Each number is 500 + 40 x the weight over the matrix's rms, rounded and kept within 0 to 999. Layers, rows and columns count from 0. Numbers have three digits each.

# layer 3 MLP up, 2560x640, rms 0.0505, rows 2278-2320, columns 448-511
544440430515573573492467477516539432506508468444524503422489543503545537532487535457497568493536429489541541565483511471451443432488453409538451483458502494477557511549415516500485525544535487
503422508526479575499524444481464533466502508411510536506464454453511507547532505501536548462472474464501457475438467446471502503489502473603492524553423520461511470621519499543437466447504494
502571465523497562482506441502521506468536520498558495523490494508507466502480522508474505496497457467472487451544503503570460559490531542454461451483516604532506411470502465498467496539434436
468488479466481553479510523507482526543571493499516478501497515470488613505466475544477432460516523461490500501511469448434536483493474482519418530502536492500493542451459499500523481489473434
453553506496480517447482528491508433582468432482531617455534540477420509467571479433473497525533526469456534517492509436443540503504465523501522456573475538566484471460458540462531524511538495
523543554438482508522507535476547462482498472432538563484470540579406496615557509550524475470469493479526482487468520552490461557453523467476549459420555548549540546447486603491506521496463484
454516490589490484536497529534496430468557486450537545525509529489517436488481459555461464514539489481466495473530539450533496459484521445499481456494493482544505402491596458569527577517512438
536474478514477525511437545448537541526481486544533487475512424551582478473485435504460507496503467478539484533500486549522461445537500534474425550518561518486514490490458435565486484481513524
515561488521516454543537521577511504574465505501496487532489474478489487445527466460506492571480480498512522558457547507548485523441530492495522476578481519409485451456459551487506527501513506
499496470477511475477545485558457530472523422452490477479463410488496470459499474527504546532473429458427509542499502494446482480494403510433519393516467504470472498496473545463493522477581485
554465464491464516494416488514524440477497511500571525490469520501505503499557460515551530525499514535436466429489555467446563497497477481528450470508471516548439505475468508498487469579488500
530501494525440514503504430450466507536453498503416540464590496528532543541540451566516502561538477504482476491406536477487538452478520534478524507578532464543544492541475554455453462489480457
450456510490429535533506456473514508488537467550552470503499533608448521566562474425439458511539442484484491442531514443475530460433439495520514461456519553452513527494514474469427575488534497
506578445519521520494421463546535461443518538474481531432449529602469515517464498454480534459536485461500541540439502462540590463444481503480472484495504544401434504505458439501552434535433584
494509552494512581526551439500510515519399474491493420505562532468472487471529479521549459460418441444509469533482496526532470456497470532515526499520485494527576458490527528425515445543520510
502485595605484528532508492489505518530491467598458480555487510495473429509506544521532481467389494481531521483507490478489534459453520514475451569570496434438495524461512487520534455478463512
466521499464464494495457480470520508426525531456490445526466484550472514469528504489456509545452436465519506510508503544531499527499487486436565519520446478418581424560485531503565504535409518
540508551571506503507470470509518494483496508525515523521508468497498552448468510537529462449492460527432474495542420497464506520454484551486466509479496539496482498502571446461528506516407498
547507472460488509475547498545500534438551520477504501484498498465578526458538456533512447488525426562479414544470505490501488517513467520533587537434482518579476521496510464537476504503514541
501546525504488506518470545534455473455500449539493543508479545621500495478510484462494458456507531496509518460488580518503491487451468569501541499537476415478497472584465547429497538522454512
458427502513501488530556530506501459507544522505539543460493445477518430493550493502538456452517485493567475511490539530506512486521498458495427541457505522492514460473514545483505495472498564
523543527424508526475483466458485456517492471503525552459439483515498541543468453563488528407448504502529515482453533535515457545483514561506471517520472458512424475463548482501437485454600505
476503440469452511559516442543541514467531508452519483539496567553505514523431558539502497466455456503557451513524538510514457459488504545482543522490513503509563482520509490464538473486473463
514538560534516485406490500495499531481411507520530487551507437530515460553549510438503460524548452430528446451541414498484440475481479486423425441493502553449454441416449566543491457522467443
527568452480402477500524523577531495523557560454540500525479499503464547506480496577510488490483592492468560525431519433566514502539462445577477431525514523510532556522528457524464491442409487
523467531546467564538492475459515482490487475511498451479496467525498436522518548514529464545493503492488448560514477523514459485508497490515533547512488485463513455510438455477486536528465498
430459463531526477506444517499485484506515471483564520525426548493459471551477552465497602534520516504542535526463539485490580548461445452559464480531530528464486544473511533498446448461514454
469455535434504427393524528542520496485368509511514552447519537545440500500453464472395569462454510576504419506467561473448528503455523465521506408504513506487460524484429493496489458537511537
475525481503490477559445539433516513550512499495464518463474509549521442535466498585492539595531434471539457472495550507511569504495502579520499473606468524466496525569576463512516533512502527
495448545514435474511455479620576390564469477464454492536462413480424549530455458521504495483515475425444461460473489503452521527369563474483498584427478525497418504541479589539485558532494495
517527498550453485459545486499494519531551471509517588491503541472576477453496590527514527465463536490515534481559528455525527435524473487526509498432481571494444426490463465479523550469451432
479498489493471541490553491555573513496485508445517498523563545469493441489489493473497519537530526547533526484517521495494425516582464470463427501494470494493495578512476486518493518523450561
553548473498527526497490513520472524457454510514558476477568478512437513496468539512507559469524465495550454515472497426521505578526584478499474505511445516502526524500470479545477488430522501
487453541545388468499504455496491379478439461508523441538478561544405507478495547520532509502524439450581512493581510401457499515621520533472442484524514571507564541422467518551499504507539445
495543538471525516569513472545532519555433480513478541437514479474487468500533545528486514526543563514515528482516556423492436536490527537490533521565473452494527513503455467574470521491459564
405457488521529516605521457439477498533477528453446471464489454557484536487495458528478580463488508468468499522419529531523524472485503498501445391576501465514437496522525471540544480509468497
506536565546469460427517496416509426546516553532547435552413525473550509484431490508474517524533533536483475462483548466436486557558453525480435554540506553440492445474381465532540433519576514
507498482513506567492556500463492519512454507515484483490528517543483486521499562519484526462494524465505435507486512502484471531482542490421440562481453476531514478510492542546548518522431465
497483463467498503462504483522453494555534532420508476491498452467501532532533442469543528537540509527402485492490475488525538475563482506456501533464461612414515491472446505480517542528487449
509546546451510524476536514512515580542467477494468572437437487554447501511477459479539577515476482516509466491539509597504441472484503528474460542436517434449489450508536555468432525456449446
492562410533444485482564498483587569517505476482504540452499525491494427573489484466492425506543556568459502492511450466543484482520560498504473505520537514533534505483542436455537496458525537
507440531478548517491486545526469519473546494505477494479516484519547471464479502478500458465478518492475524512500535486488528548507481394485527521432537520548511521504528492512501480523527443
480494491434534546484442544486520473466517530477547489536462562501396465517500485495542511498595499476503511524559472503497404454522530523542516501502439402404491490529500523488563523518541529